Each number is 500 + 25 x the weight over its row's rms, rounded and kept within 0 to 999. Layers, rows and columns count from 0. Numbers have three digits each. The size before them is the row's rms in percent of the matrix's.

# q: layer 4 attention query, 128x96, rms 0.0705, rows 0-64, columns 0-47
# k: layer 4 attention key, 128x96, rms 0.0706, rows 0-63, columns 0-47
# v: layer 4 attention value, 128x96, rms 0.0701, rows 0-63, columns 0-47
# o: layer 4 attention output (transposed), 128x96, rms 0.0875, rows 0-63, columns 0-47
q0 110:536477496451474545470500500462506501484479474530526493499506494516515513469506528551502531482525504499519463522541475505472526489491451482505525
k0 083:520491520466489504450484491512496513512505458481524523496491465500496507495505427506488474477466529453479426537549545493527514495512486505513515
q1 093:501506512478530475514522488493527533483453547504535484479482468465501507507505495499524494472537540516462485494503484484555534507465510477493506
k1 103:503490525465500476506521478487523501481457494502491464510524501458500462517474491512511496473511485527517493483522495486539541533512499488474519
q2 101:487484445502469510500487531520500479487487470563480513528478503478488525522529479497507469491507486516519499497483483516455516503463480491478510
k2 089:477490457457519536491508516584472460458475477479488502525494511453505555477475497520481475551534469525520526507474461508460517490478491538463526
q3 090:525502459495498526513512458499503496524495498518487562462507494476492512528512548476517517483482512476465472472484442521549452466488501460499509
k3 088:520455505456430469451510525515512531523501504492481453491532500473538479521479492482507467489541466489491486486513501514520529525493474469499450
q4 092:512543564518499488511487485481519524534490487511504466497537493495521487546489489454497553502513515514559540485553522493513508510490492504480503
k4 100:547533537515459494480482522494557515525521515501503507534537470485473507515480462465528528521502481520478489482489475499515511461511500506512460
q5 085:507474521474474495469499477467458486475482481471493509465502510529502465501512530526493498488507459512563488486528508483513488557519506474500512
k5 086:508483545537472506524533494487485453463519467550493532510499488518453500510512455521493490495462490468516444535518497538536507502525501493478526
q6 090:486513491539474507496489496516478466490490507531490526553501524478449496493521503534521448512463481518466522478490493486485496483504526531489519
k6 091:496485453529451502488478529528509484509552497521494517525520525492469524501500501541459484507469514481452500505491503474478512516459495506488506
q7 097:484498497483460510573478518542549515503538499500459527479511507496487513509481483493531515518487484474487519516510521453490439483479503511561447
k7 097:489500521537473511474457526482470504492524477462462490470508492523466517515540491495483516493467540497479513482487500543467500486511538492517470
q8 094:500446511519508483493493537513507446501515503465502481503502466522506499479505493542491468532479478489491509554494514511491530484536502505507538
k8 112:529412517526541543512497529477496489506552465479503515497523506509531495504474478524492478549452438483503469494519523504506516495453479502514539
q9 085:501494492529501497505451507543520555508474533499521474482511462490483530452531477484547507502492489500486492495442512468520525462475470523541465
k9 078:477527511509506518468460489592527500540485455513482501508464498502488510481465476451493546489479483516445526474507546512494533526470479545465520
q10 101:505514501477522529478494489483565478466473468521515526514486508496445525485510520473461481473482545493550551538493483488524507512544476466468493
k10 094:491505522464496550456548504484505484497499529472516441513448473533526501506493510485502507468519500488504549476532497504488496495535483469466482
q11 086:546488546518499520464520489520534494451527550476517519479509500503464468482497512498506507494535547466519463486509475492521493475496501502509510
k11 093:523508547530493482498510517455515488485510504554543484491539506510495524523461516533510499471518497466472478473546469529503531485509489513496455
q12 084:533542493527484513507520498478450476538480505481499471486488509506436504507512490518511538498524489495497476496477534505469547479457511514535496
k12 093:463519509567531455509552475467478489474488526488473516496478492486500489510497484491502493510505517544529536464543502519542464552487468518458531
q13 080:520530494492491472488534483524479550511460506484508531502517472531514493435509478496486552476519534488503488515532512487514510501489518506544455
k13 102:477548526487483522456530483527513538511509575488495482484480491509471500502491470456529528479507522529500485499527491492547473521530503501527490
q14 103:536514496495469507481468533471518547472501474480550519511491485537497503500541510499563482525518559505505505517483485530489494543536501492495514
k14 093:498536514505450524490493500485504517498521488518530496482492480522494524527494520475539486491467524477545472483527492519491486483507475517524509
q15 095:520489547526502493461502511430539486503541484541503538492448466535495537521486520519473538501490507507494494510504500518494525469516460480562516
k15 100:511502476488474541532519512503503497520483513552481476519462468503477548494478514495467480489446500491469513508459537562463510453497491475525479
q16 104:515471563491511520479561512514464488493499511512510525478495463510506484526529498514461459536499454483469483495482500522449550518507507502532482
k16 103:511492512503486485541520527488516510503481527553535469480479513526524509497496492471468462520454488464470480489517519515509536490472507501493527
q17 090:498511492497487498481482485523514547499477469515458534483462529549505492501522492495481477501451550478504452477537482504509498531539514499516472
k17 105:493509491431472528445524488511588477482503503554525507516461479489516497506518475520524531495454494488505482482495490525516472478497475493479462
q18 107:528470495530511550535505553528518508470514528532498550498523500471509495507490502475473515509473503544516516510493554472485476524508462467541487
k18 100:475453484483497542537471539471512503465478526498530461484532487465516529521492448487442488515462527488504478473472509549517499480494528483503520
q19 083:479519478495491461495464481510485487520490513504529535481472513447524475500511518524550473504492519481490478510512495532485492522485566505515460
k19 096:537467500520528488554495449513480484504502469483514498480502485474515520484491540547511458483470514474487495511475477505491506520509534479514508
q20 091:492479522485447472490514526534471557487471513522532508488526517495472481498506535487489521483468441480491498472463512459471524505483482513532472
k20 086:530460516511497474572537512495506500461513475476499485499544530489500460515520565493482511496468511488488476495473498506497557521483470511511504
q21 105:445508528484492505523478485491503508472504502518475470474528510500497505476478509489466524548467508486482530531488520476511560473535571516483524
k21 111:512489542506521469517473457489549511543490539522495518517528543521504534493505489482453486527477512480512504519510546466444495535506544536523487
q22 086:530470508519476491491510495514499549487504495489508518511542569496476490475501483494487490482513498471487473495466477531488503494534520528482489
k22 131:505440536531530482549506495473493491488507495495547503499524539484527473473489504525527489540518523482472485511472491502490560479531508520510518
q23 095:482504472465506489501515532470529509495532523472501496466543553464495522499476493517514467500470491510472504532485501482500493480548457504468520
k23 083:460516499489462469517509509475529531497520485497499486529506533526461538491488499465489489484521507503471512537463533490465493481506490518511504
q24 107:519465495505525468497511501492483486517468510458528464519468459502509507452495504517494475504501499514457483512468515500442534487506476486478498
k24 099:517494494513563496525500472457506508497476541513482507495471488502488487484517521537518477515502499484460517496473511446478511458529448530478525
q25 097:532493491534489502474492493490515522442490537481481509485488519498486499503477468541511467482557483471503474496485527498549538468537514465517484
k25 094:479514508503449475513516493534495493459524533468461497509492493544523511486475501495502478506481498483483531445464502518546547512499500533540495
q26 095:540476489496538500484507436492481479525475504499492454496513529509495495485513458498563480517485520512477512467448492470449530506451492517499454
k26 104:514513479513503428498497474510501502487499537502460533460495490496508466478496469531520467536499508499463527499496485532473556461500465528470489
q27 105:534486532532481487490489527549527513517463488512437481512524480489507552516497461537536523519491543494512527505508484497504510521530522489512447
k27 101:538485524502482479501471483477516564517519493512488515498496480544531495511466509515552494459515482482518476478540464480509520520510486497517456
q28 121:481474526486490486509513467527481522510447509485519510505497510480518496473552536505502480518473522496499498498524514538513482518500491454502506
k28 108:441491526484519485467508464474469533523517498504544480497508471507516508477574504521476498500446503508500528527492482529504516519556524452543518
q29 098:504490492535516471497500501451462500472469455495509493497537497550455511550461491477504530501485514494523479516490495488501531513509439512529498
k29 100:474500472512478508493545487512517489501471492539484511501478515520479497517534515486535501505526508490532487524470538536473478517530493433447522
q30 115:478492486466525545504504508531488506495547502524460503529505467496416517494509460491494518487472474515493519480526514482514468529528510514513519
k30 100:461473499484489503512505507501507503487488506461519536527571469484460480467523480500509520536523523535510533485513571517459510520517470475478504
q31 093:429495476513530486504453490537500475505488479531453546541553481525520454496453538503503487498517499500502520514496512514495526532513454523520503
k31 097:416513439484516478501496470534494481484535515508481489483469490509535511521498518506500499524471526501482495515530550507466498495518495538490498
q32 099:575520500488513505495550477502546534497498485506451509479520474536501491490490492497498536485515453567494507485478501512508556477445492482508497
k32 095:534533498512507512535505498485566516484522482511488554509527482516526498485537515481527506457514472488564491497532469509529507506518529474488522
q33 103:502517517490487499520462458545498489462488496521548492533539498480506499500519491508505548477493475551497509493559508534517529453537468490539529
k33 100:502486516495493472532524465528499480472469523482544497483500474493518529442527534462486515475530487458498472511542499474532519486524533491483492
q34 111:544487563513493567539517500476495500556488532527536438512516496508500501509482517500483518468500496464532485512478500498540486507489476502470526
k34 103:496492543508497516472527503508500469496475474513525486472515498483490507510503531512450475487517516461510470447496485499511480520507446478507532
q35 097:509509546500444499474483540512499536479482502491502518513483482494461471501530474506490480542491529512476492527481493536534470503451485469538528
k35 111:495519515572450501506522506489505533548487473485509507492487473526503519493551465473489467535473509452521498516496490524533499481463484510489488
q36 096:469515497498494522510513464527528500517502503525509503479489490464502482520534459498506479502501486508465539473539467518485507555461510528498487
k36 098:502492498482507504454503491523528523494513549528506512482482484485538471470513446505513511492522481502491485555536493521482486509464474547467482
q37 095:483456504550525487453488500547512516483486534547513518520536510514477506495479461533479513517494482515532455482531437504497519458535527519494527
k37 104:482486496494480500504508495531460467488461500517545498542460494563531514473497518487472514457520492461499495502527473466493503549497539536509468
q38 096:458511531479503469484569496487527545487552515533481491522499521498514522444463500507535459524495453479506502512501523542488491494543471472491507
k38 087:445488531466518475484533537490477519474494497516521474523493554529518504482477523473487499485504467539498508521483499542493523465506533475494571
q39 104:493488502548507514525531519506506522492527541509511471509497521480460531512493492487503524478513530443494502521508514538423537494462474540521493
k39 110:500473545535526508559503505486493519490515562496499513504500528475508455492479530481518505531521470487494480463491524488460496513473502537510508
q40 091:504481461509472499517529481538512487491498479510461513475510518521472489494528548486486536502473543527540500504524503467520487491525514519490461
k40 089:502483521475445524512481510482518524504521473513471479504487514523509505493513483449499529516490512529497452484518516455518510520473501578523441
q41 102:534539469492499506505469437527509545503528461502484474527507505498516504514483516529519526531484478490511528510506500488499534493499511490487515
k41 107:531551530487517460525476532451497519545472497530457494509482496471532536524529566489556495471470495487518489544559506454507504496531505477474498
q42 109:565470464489523533513492471548482453504528471496515521486510517535534564541508475473522516520499457505451477466518494504503524530464503559519499
k42 091:510511453438504504489512514497492535459462523509501532487501489517469517508487471468499490504482486451518471520547497500500493571494489512510541
q43 104:505553501436546459494454460517492511488497505482509517478501449450520497440526514517482540517509490502485504480487501467487527479504504475512492
k43 108:528541502543535493510470483513466510482493507501516477515535479534481473506506476500496483462475509504492518532515530497512495479545544496473517
q44 107:515490475493470493478455486467485460502503500527481487535530458497500482520505473501550484503478471533512548535483501465498520519528489545486496
k44 100:499521498438484503515460494462518494506492478513496481469472488464464504518518484454536490485512563526531484497519484480499487486476463518475499
q45 091:488475479536468496504505494514504498487507502540493471510486536479480495527486542457515487479513489509490538463488516482473538512535500515460465
k45 094:525484465512484472481437550533519502455499500497523526477486532529496499500518532473469506488496475508459480463497520477465532535517518508462499
q46 112:500506525502505503533513479440487495512500509514508490548511489535509482495521471486512502511467519496537506480461447554515473498551499505474484
k46 108:496499537477512533454488514522507456471500480508516512514496498520497487493513509531490516536531520485545475492467431545519501466504530497483464
q47 115:491516530518518538486512495517498535530510507513515539484486487549488508552505506506550502495498511493542499534512480484504559491481503508506527
k47 101:481521474506456509497517472517540483473504509542506508485476505514503542506519471475516491519451519512528468492503467502490504501485498492469525
q48 096:501544499489535523504508525531523449508507516490508508454550486546471531508510481466461500512476499518505480532506473473519497504470510479486480
k48 104:491511510507507496491516549504501467540478481486488504530493490466502503496518443518486515516526517472480517540532506483463512498451510506480463
q49 087:476485506523458494527483512540511506459483537530466513478457557457458497554444501523499501527516536505467474510519517482493453529491513498474487
k49 104:488503447516535475505466532531527500528560519504476512521532490487489553540471517503465505492511498465505506527472538556473503512487486504511467
q50 099:492474522489497521493489465495478495506473470536517480482481457485494518486478497517516466490473552464568485515500500540463455513476522486502505
k50 108:511477549477504455533475498484494482531506506515488477511473489497449514481539479480525503457541534504524459522522502484513496482451491490477527
q51 108:507513499466560538484528526512502508515451532518507527502514490500509507478465532510494517494543558487488494510516461455524451495523507454489513
k51 100:507451482499502501496496464485472550496486517517542472524516499501494504518464494518471528454539478491468580509494494488516492497479501480504551
q52 115:518492527470495517501506474458498528503527582500510497496504501499444515512489569467521535508477543490494498517491500517545520499501460480502497
k52 093:470517529475500529527532481498543512460508503512509511496504477489463477539494547467455480492484513474555507488457517513525499509479489493485473
q53 102:476476511513492422470525456530500495491524488502472523507554472463487524487515436500553511501514499512482458503475510526519522499494533523466509
k53 107:465473536523512479471521453536449510508494466513447513520513488482502506501471511495497507497487458485491506481474525532498494491503498562450504
q54 112:487495448511493538507510512487483525496541542511461500484494471527484527510516485524502492525511493443479504495470499511470471558475468505513503
k54 112:529456510461534449525460539469487537502481545503507507509510520512476487520499498513527467509524536527468504515497545517491484505468470513513492
q55 104:482541479482491516497494471527525503501508460505507535495507565526490523478523455510532537503470497534495509577467485465503497483504504470495477
k55 108:468515465506557495542513464480505537521511516500462534479504487501581520439533478505527488496502517514519497509535484487484461491521481522470455
q56 104:454479462485494488539436557484530500510489553493485508544473504505497516501481478506476519520467487519485508453523494506480473519490482480500490
k56 096:510488486454534508502480531479504492515558470466467507527501476518484490530506525487500500506516481518465514464533518474480432507451472465509490
q57 129:476491484443516509527449536516517558523495482467539520489491492525533516509500491486458518487520509510492506520475493481524484524482443511450492
k57 103:496460523503502566524525485480510489493533504470501510570503476487510491492442470495487539531476488482499519503464467487513478539492459545472490
q58 117:473509471530502495500522508451464477458548506484514505505501493496452521488451533515494554502489502495500547474469504529511488494525513477541499
k58 120:448498524478462496481490544488513476483504514508452532508525519493436516519485507537502497506526520523508524520514473509535481499509543466515510
q59 102:475494532484526511488537471509516482462492526489510505478480524451520548486452519476508509505486475474499459516473522507516522462486521499515509
k59 107:491456479522549485545535462500514513491491572462496530462509496514524492477471483502475493528511492506489522529445502512505499517519506472538502
q60 116:533522503539498497498476489523460490505473533541487462471480472500520497496502498530464476528547479459483537513512477466535472492517490486484468
k60 102:523493527493451477515488513547500525511513514514487469528472531475506539487476481491501453510521529465516524511488459507534544511537496508504471
q61 095:496504491522483522519492427515492473458493485500489504551521498472497490485470521492525570492532455480502512526496504466477515492505508484523459
k61 112:461441550527502502535501503436504493441478507464508512475491524462474534511519523475498524497474543487492524498507458520530493518512507490478516
q62 098:526499450471490491504505513555473506504460538486482510524517537478459495494458499504468519451499524537492525531473516476529492485468496504521522
k62 103:507508450520484485524514517504494503552480520473529524458507493540531497498440473504470482486539511508431547494495521463511508506520537496475494
q63 109:531490509484504469451514473479478458511506493444510517466480482471481519510481504505517492544496501505475484473500463532502483509515540505527516
k63 101:507519501464523439509523468487465499520509484520511515488518486527493467501480527490507465477519515494476511523514545508494526516480509475493522
v0 072:455493510491497529490520498553484515477483522525482478525531537497481535543527523527501477501484530468539469517505482489523505489490516527475516
o0 076:519480489484509518495479482509472485441476518482516467497516552485463540523496519484494506516495489485560507498498511493526537465517507490472504
v1 084:506501486501532465518494439517500487551508484498475500502455484478489499543500485490524468511500483480474497424475518519487439505508492523551520
o1 079:461489463460476450480511443462483502520505468521519537493488496524484525529529489517484495500460456520509461467495527489480472489475526493521478
v2 098:499503500543479506524461552528478550510513498484473524472507485489478517501490475490542484533547514516462482516503517493528444497514487460546437
o2 101:484509498486505462473492533547481506526485511500508518472511488551468490501526540493495492503523530516490483479535522478480477485495533482532465
v3 080:502506519502526509529508503489480541457465522537559486502515518510495487484495528487491512541492476514559445546485525487514526478511476483463513
o3 087:521500498519526538531495500558531518490505551507461517522487500477492502468470504490519495510495487509517491505515501480500522459538517476510463
v4 107:534478477506509541515516462480456477528474519511530497456494503527504495469510497490456480486494528495517489481490497512488490486498529510477477
o4 099:555508482507508548538480502507522510472483521500471526464481500538510514466476458507479487500508511497505553482502469543490504494494480502523498
v5 114:502479483471549529563540459508524518455496484481476483514509451478500512464484454511523516533514535488542507496518498495536489509497465481502488
o5 104:482486488456534501540517482543491492545508483462516485518505489488456517472526483535480538513460501505562486486495504481499501500526498464502517
v6 106:504480509507506478513474505493462485535533526496497473523505465528477525430507511486450516512495543527482533457509493475533502473502520492536507
o6 097:480469522487531469502456476509467531488526570462491449460498478500476495485499487516458531505485474529487534460463499508504512518491520514489507
v7 075:476559535484525489449472524491479537475514504501495471530470498521518465454478486478494486493473471494512528505501504548517542498517493517499552
o7 074:480544543515524523477497510489490546482561532508505494514498516494517497502500539442486520515509451521501499533487466531471511489513497505527458
v8 110:442495490516480499515488463510489510480493495503504505525491492482502490470485537489518513481488513423463530531503510477509491568570498536511522
o8 109:459500501457475491516512458495465521474540480525436489531469500446493486507467514507507445486493512487485495533518511497497509536546517528525474
v9 057:492473551494508476512474508492498527484492524511514455515502505499512502464486507486477531497463556511521524453490484512511539487505494521457511
o9 055:515499584519473547558478503510529510503539473498488482492530499458493536502477546453484513505508502498520504470468500524487508496554458506483470
v10 101:461531514509517427470520530512484511500506514502469522477535499489481489513517511506475483470504510478514523472507503488508520472518493496465494
o10 097:538543479491545495477515491489507538516510512468534484471500535516483526505481523498515473482518472481508494520467477493518545521498510528503517
v11 086:475492540500513473456530511474475553541477497533497523461525485476481478524507550534487464494513495486447514493452454522478504493499488519519532
o11 089:502529473487518497488473493483496496509504495509494545463517495499463513521465545460508496515494453476481520505481436523527520509501472508538483
v12 070:456538482516508484457500480521466498511495475485524475487528531491454521509516513521486528459495498513500476537478472516471512469509488505497516
o12 070:510510479482536509450482486500516484466489558491515460500496488478483512506479538492518507487507461514462523533474503501501484507527502505513484
v13 088:508503497492508517498536476491506492508451492512500541502498517485478501515501528467481473515500482491528507477460514484503493505511480510507499
o13 096:522501445455491494456514495501534493500452518496499544515473493517478498492500504531516527504475446488544503487488528493512561504531512529511517
v14 068:513476492507552529526506504530507484412516497488459450482529547509487501465497543507500531488499522503535472503545500467512512450501481505470489
o14 063:522471532507535506462507502522505477474508512488490412475490504487519546460518525554526505505520490530488490520507504521487501453517500526484497
v15 097:488493485507531443539470498527482529486511546510544504451466497511478503476529507516480482464535473487485461475505478476482536477497493489520498
o15 098:498482496472540458519504470513512521463510571514521485481466520508468484491520458515485526498524467506468484487516451490467505500489480502470529
v16 069:479495483487484506475537541520521483472498494486430536466547513540512490540492537478503462536520500463550500532553495504502502538524500543498502
o16 069:511532453499481507431537504491486510486481473483504507479534519551495536513492514480512484509483518497563534550541517472464549491526490539480502
v17 105:477504459495506495523465483455562494537512511464467526476521503494518524518483472510486521467563523467472492550487474551509460506535503512486471
o17 100:498498449482507494504507489477528500546510522480485509504491534477483513545478497483493492470509540505506516515495498475511461554503505511471464
v18 110:490494514501483509524470503483487504526506549466491538477481499473511482486545525516501503488501555554512477479530538535510489528552531527506446
o18 104:514499566480454483498494511518527513537525518504467534453516500521531504517484548497487485488510532530538501471463542492491545546527558519497483
v19 106:516536488509484492466476523513545478527484458506468472493479489536443531483543512533545536499510486499447510484527460477500506545471502506500503
o19 097:460479508503492487447486514471555505516512470484478484485505486513511530490497536517521563507487487502466530534542495513456477571499465495500513
v20 116:561508503522491488518475488492510469513502478473561478494516552529486500491527511490516478512509501517561510455505525509447472475493543506455496
o20 106:486491517508513463447502522468545493497479528453475503492507520523516498469486519527498463490524484505512525483499542534428478477491505502525474
v21 107:458546553494487495496508524480496511454531500532527516484507480507444511514500524486470452530554477536540500542512517498508504467515503481481507
o21 102:495512513524493489475513529499487519509542538537553531484524492495487507545461483491494472532519488517553534525531509479496494501533513461515482
v22 109:487515533510505515497520562520524492498492515534532505498520550505517476465467509509534509478470585472475503484482485514547510467518480528517536
o22 111:494513504510480502541499497493477477481491478463515490468510547527518502482466569478519538487439546480475493459488511527534522493523467500544463
v23 094:499495520495528515523542487527509456468479520508487519495492517518479530537534495533547515465498501493523476501514534445537494526509528510498457
o23 091:508465553465530504490570467469473475485479509492478481456456525480500492515527488536531515483519499499485481492499527486494456502497513494497514
v24 089:506481478488505546549538474490525497473461501516531511511552521502488481480511526542471523493518508495558433541504500496517510524478481520517481
o24 072:515474469478525497473499514540481484514462513488512464480481545516513473494496468525493528544517514520562498505501484466530525498492458498473523
v25 099:502437511485494449525521488523552542524493545483489495524493496486527495494471466531496491501512515485505507493497531516493530543488507501495507
o25 102:481493482485526451516491442486472538528522498480508501529505531478466500493493505504516520485490519478513474499467499484532545516501525497467479
v26 076:512502468543488509517502502516487463508514489516561491503544507482499501523481532519497504480482526485480494518512470479478486466465518474512505
o26 085:491500455507515489522442506537502501470493526504494481531517491491494513506460512534525462476512496491422479508492476500513462499451499467535501
v27 099:480542462477488511451441491523518499491514517453487534520481541493486514485495490513469467518491491463499500509524523530497507496490466522473496
o27 107:498547468471492500443479493497479512504483535475520505528485513518491479498536505526461478507472517512520560486527508506513531526496495507481499
v28 114:499543517477497480530508537521486495523520485509517517493518503525500541495520529470510499465532498529462559525482484482492505503513469499459449
o28 108:512498486460490473515529530534537479520521512493513476489499546529473508520528534491508514488516502505474541531518524474495528490489439516514500
v29 089:475475528506458516506475503530463521535476519502460491481499522517484501538514501454496452530462505534522490510452490496486535515512467524490421
o29 095:489511520517501506468503505530516453489454501494466516457467518480467559498549452469496499543489465502538540488480513491509547506518508527509445
v30 094:474546506476512444502480485518523488552505535494464521500441486513491513509505491531500480494507475503476476492498504553508497513491442502441485
o30 094:553495506498488499542550471513518514550523501527511538479500521488523509501536528466488506474459531539515525465529524470480510510525491495458495
v31 093:481512476488447454489481473500472510507518487488496500491506456527498449462480490511502515532451510483492478502509492521484519491514523498523534
o31 093:472508494501479499480492481490490521464443494526488475486483490548486466539482519474496474541482494476449496471513468549514485500541537501489510
v32 100:492511509483553455499467480535499512519493499509505503517459485494483537452523469460470536495515511510477516471457514494480493495490518510498528
o32 087:502480488492496489532493500518532567484560526533491528523456491455497509470500484478502523454521502506493500508493528493510484525524484511502539
v33 109:501499511505452490509453500485539475492500498517575477553486539491528502519489532461495515487455474477533492517518481501479539540523516509504486
o33 100:469505529500445501457464515487503509476516502511525478564476511463518517541476518499491494507513436487494468553488513487489508537518489491497485
v34 105:496487498507524475498479483529512528465482520469530472474487574515447510493511502500482514477477506518553476523461585507464518497504489492501486
o34 098:542488548490503486516500465484490476509512491478530486510483501494483533511497531497479534487500488520529550531487545466504501527517519457491500
v35 089:504473496492461462517508484429495551518483507512504549478529491466518501477489506516487519479537515493511489516506499521493459513469468483547553
o35 092:433496470515489492513495471461499508514468508486540528496483480544517481488473497497483547483518511487558500524483481501508488516540479452514525
v36 101:502498497466500484528477514534505468524506515548523552506473527523509476517500491525502477442487482528490475498473495515487488466508504495481496
o36 107:515504469496503483564509476541488455543493499530510541529494546522509509486537457541509467459469499528466489477478499482518500492494524462500537
v37 103:509501504508534473531463428493470517489495505507502466494510502517488495469537516515525554474494495486444482470502521514475489451508482493472515
o37 109:496490534536488459547511484476503483489517487498487464508436447486544522472495519514501516471525485483461506484506492541524505470514535518478495
v38 105:498494486512536520519488458527492505505523492495549468496457446466490465518526485492500513500496470474472490486508455484504471547506556537500489
o38 102:490498510497497512472498538483461539447521473495508500481479505479530468523506435447485469507515483497499483482499463479486450510464493516479487
v39 072:484451556520513475537523475479507516455477546510487527488497469535536480517484533503519478509484508448522501550540494493493486548488486527503507
o39 079:495488558494494519519521475506449525483491513520493531496498501503489524504485505480501483461521452494522505535505474488454490482510477477497474
v40 083:493504461455476489477520478523480515507531508466525493474490530515498499503500472483497527491495525518511481505517461546485446508495519524512521
o40 082:489501461488472524480463510484499537452502516502523481465515531515470463537505550447516553491526531525508500490485502503480448491542482502494492
v41 080:494548472563477509501498512497508472497549450506505521513533461552513498511506492499507484496528520473497497520525524509518502506470503520503527
o41 078:481500464516485495501516495535513512498484514497549523505532493553485488506523490521492437483491498508490532530509529499450477489456521517484497
v42 097:518518491499510475513479460510500502523476539517546464517501536440478508505517534515473498477478518486535471461503519557459488496510506486543484
o42 095:505508536468498442495478504472493481505536486531503451536533531485510499534477567494455510501489528475512457470491487486488448517486500462515515
v43 083:522484438521503509476508502544493514538522483459476467544514518457496508500516500504478502439505520505520510463504513528485533545494485531491495
o43 085:508510451479545469476521472507536506519501500436532462490488479502511526495553526488483488485507465535528487515450508504495547541472524576481498
v44 101:510467514437498510496478531492526515494510511472487524498472569495535499501538483509530500500489501502533486477478513480519487495536493534517503
o44 111:517502481511452493525518466475463506565486507468500509468482485501475517469537508465517488491475538518515457443501474485470552474486476517504496
v45 114:528489523510503515536443492504514532479451497512521471533503506496537525475534520502519489490502508488538476533474507521512511457457517506492490
o45 118:495477515509501494461483530472494451488452526515534468527480509521540553453542510498503473483527501484550467519502496519508501442473502485498475
v46 097:507527497453492510469488486503506491475485477538487517469508517573524457503493531473518493506533471504520508494495489513513471459542515515485507
o46 107:491504519503514519464468520475511501506506459514487535529506560535525457511518488516527491514538478501548518526521494499505506453539504520480498
v47 069:517515511529502496509515532495485493499484526492490512513514508509490507449455488484477477511461519479544505512510542482498493520494511471534531
o47 069:471546469510521488505517479487504517472476538470470512544495478566479529463435532504487510481458512480480488514492518494487511508497519468547500
v48 099:487445484499472474535491494487519515491499515508521465491530480494520521479460476556537543523510531488488491490520488481542543487495519471505504
o48 106:466485502505515510546466451483470489514516481469474463498507490485494503513442506532502515539500556487466479486508484520539489509510495449489467
v49 082:477492523514538515545481529517481508493494501520496511504510464464490530458485469537501509482535503513471487482499473464548542488524497483488459
o49 083:474534503472565500511524489564501488528515546492470486485471480471472525466505470542494476516505499519426470479492487507513501514499490508527491
v50 083:475541518494493528501517476514467473545480479487516486539505478473521566521509483520499490475503470503479544526482525426543510515510516493476469
o50 081:462493535457543517491496467506499516470477556486497448519474509452482479528528442515528487503521487484463506515505518461522505480469486487520493
v51 083:514460490524511456492463500495485483530506526499498480486472494518491534476462471456476529470512504488438514492475495478495508480507493480579527
o51 077:505461516516489491550502453449477501481519525523505453498474471515497496497479454485476527467510514518458490499515490505489460517473476501498486
v52 101:487512479483479511511461509492534509455503490512517471535487536484484535513473460473466499518488529471487515480519508485470511459539506527449526
o52 104:475501489470448496492500506541508478465487501478528472554514529479480547477494446561469489493487519460476488528511552525506504452514473547498517
v53 101:503516506477496511493552464563502506471436507525513501514493507520455489470487485499466511470516493469534485498496534482514487512532498531500547
o53 107:481552499476488526504527448505508523498498473541508496549495510524460499488501474507509484458504518526514474489517524477461498488532492517494503
v54 097:536504534491517505483549494464541488510513470485529490494498543493492512447519541520504493533485502475512455585521481469499474479490491518499487
o54 104:511470496532472516451493504434497486518513520484519528481486504513516509445479560516504475505438512519506510537521510496494498492501480503543482
v55 105:484531467504499509473516473491475473489475494528475504497510498491462505540457496511491519492495514526523486545470535513497489507499458488507470
o55 099:548494487469535506444556499537469485500457533496497489474475487490529491501473504509516525510497505524468510520507519514512449476491490500534468
v56 070:493479483491513444513512467495497487486522513477522507459457480511491474518486514499544507472493487501462491491516489516473515524495446511540485
o56 066:497504510495475490528524454495497474515535476518511519451462442482513514513538492499514493476504472554454497530505485497490470542487455517513488
v57 058:472516488537488516466456511557469523540478508501525513513507508478458505543519481505498453491497483489474501485475509533466516541498523546497489
o57 046:509548475455541456467509527524466512484499521508494506483498525503494510540499502450466468509541458481475523474491487521481489534450517541520470
v58 100:512484483533504503481470504497470513521523494538449531522518517474526511537536492541491501464515460488461509474519517464509469497464552489470495
o58 106:485490488511520495494506490532477527511507520501470528510483502511499497502495487563489482498543476510450473485488471525477487491434548470495529
v59 103:518495565516483512510474520490513464544495476495488505479502513503543489537511496481496518557465475499512460480482524490481540488508549518521531
o59 105:498460546530457503509505494486460556499487496500497496467530528512507523482490490474473505547485495460482554491490537456467511485490507526506547
v60 083:536463525505539488487511497538501487472482524469553499519486514481473520501493481505484497463497531514507557494502503489460527472490530479460482
o60 091:554494546453532498499501508518500494494488549491519464512510508459468493481501512528503479439533464504454501478474500528485492514484495500515515
v61 069:509475509533517488511527545496535471494514478499503523464519447491484483520458550505481480496494490492470496533499492467479540531476488501518489
o61 068:516497474514530494508523506497500507512500474522508512468512450502523542511484491486543440489502486476431506571503458470534458543461465529532510
v62 104:471463521501520433493479493518484521545454521462484512501533509477493533498494503529487497481520489479472509467491478457523510478544465507501482
o62 111:525510521479516483521519440491497480531483511468504487525510465482497511481509498494496481461492490513498486443494510437480567479538470529464516
v63 081:494498525489482514482496483525449499519474530512464471530463504522494535493501494468492495496468466502503521562499474441509440513506522470487481
o63 086:504494528512496538478478514486477489447457522479489491558465512536498508482494464477494513474494479511554505526515522468514537462506511463478500
q64 095:499489483518511484518432499491476522495468517506479487537545497519525477508508513496518477508510554502498536555540522472515500505500495495521504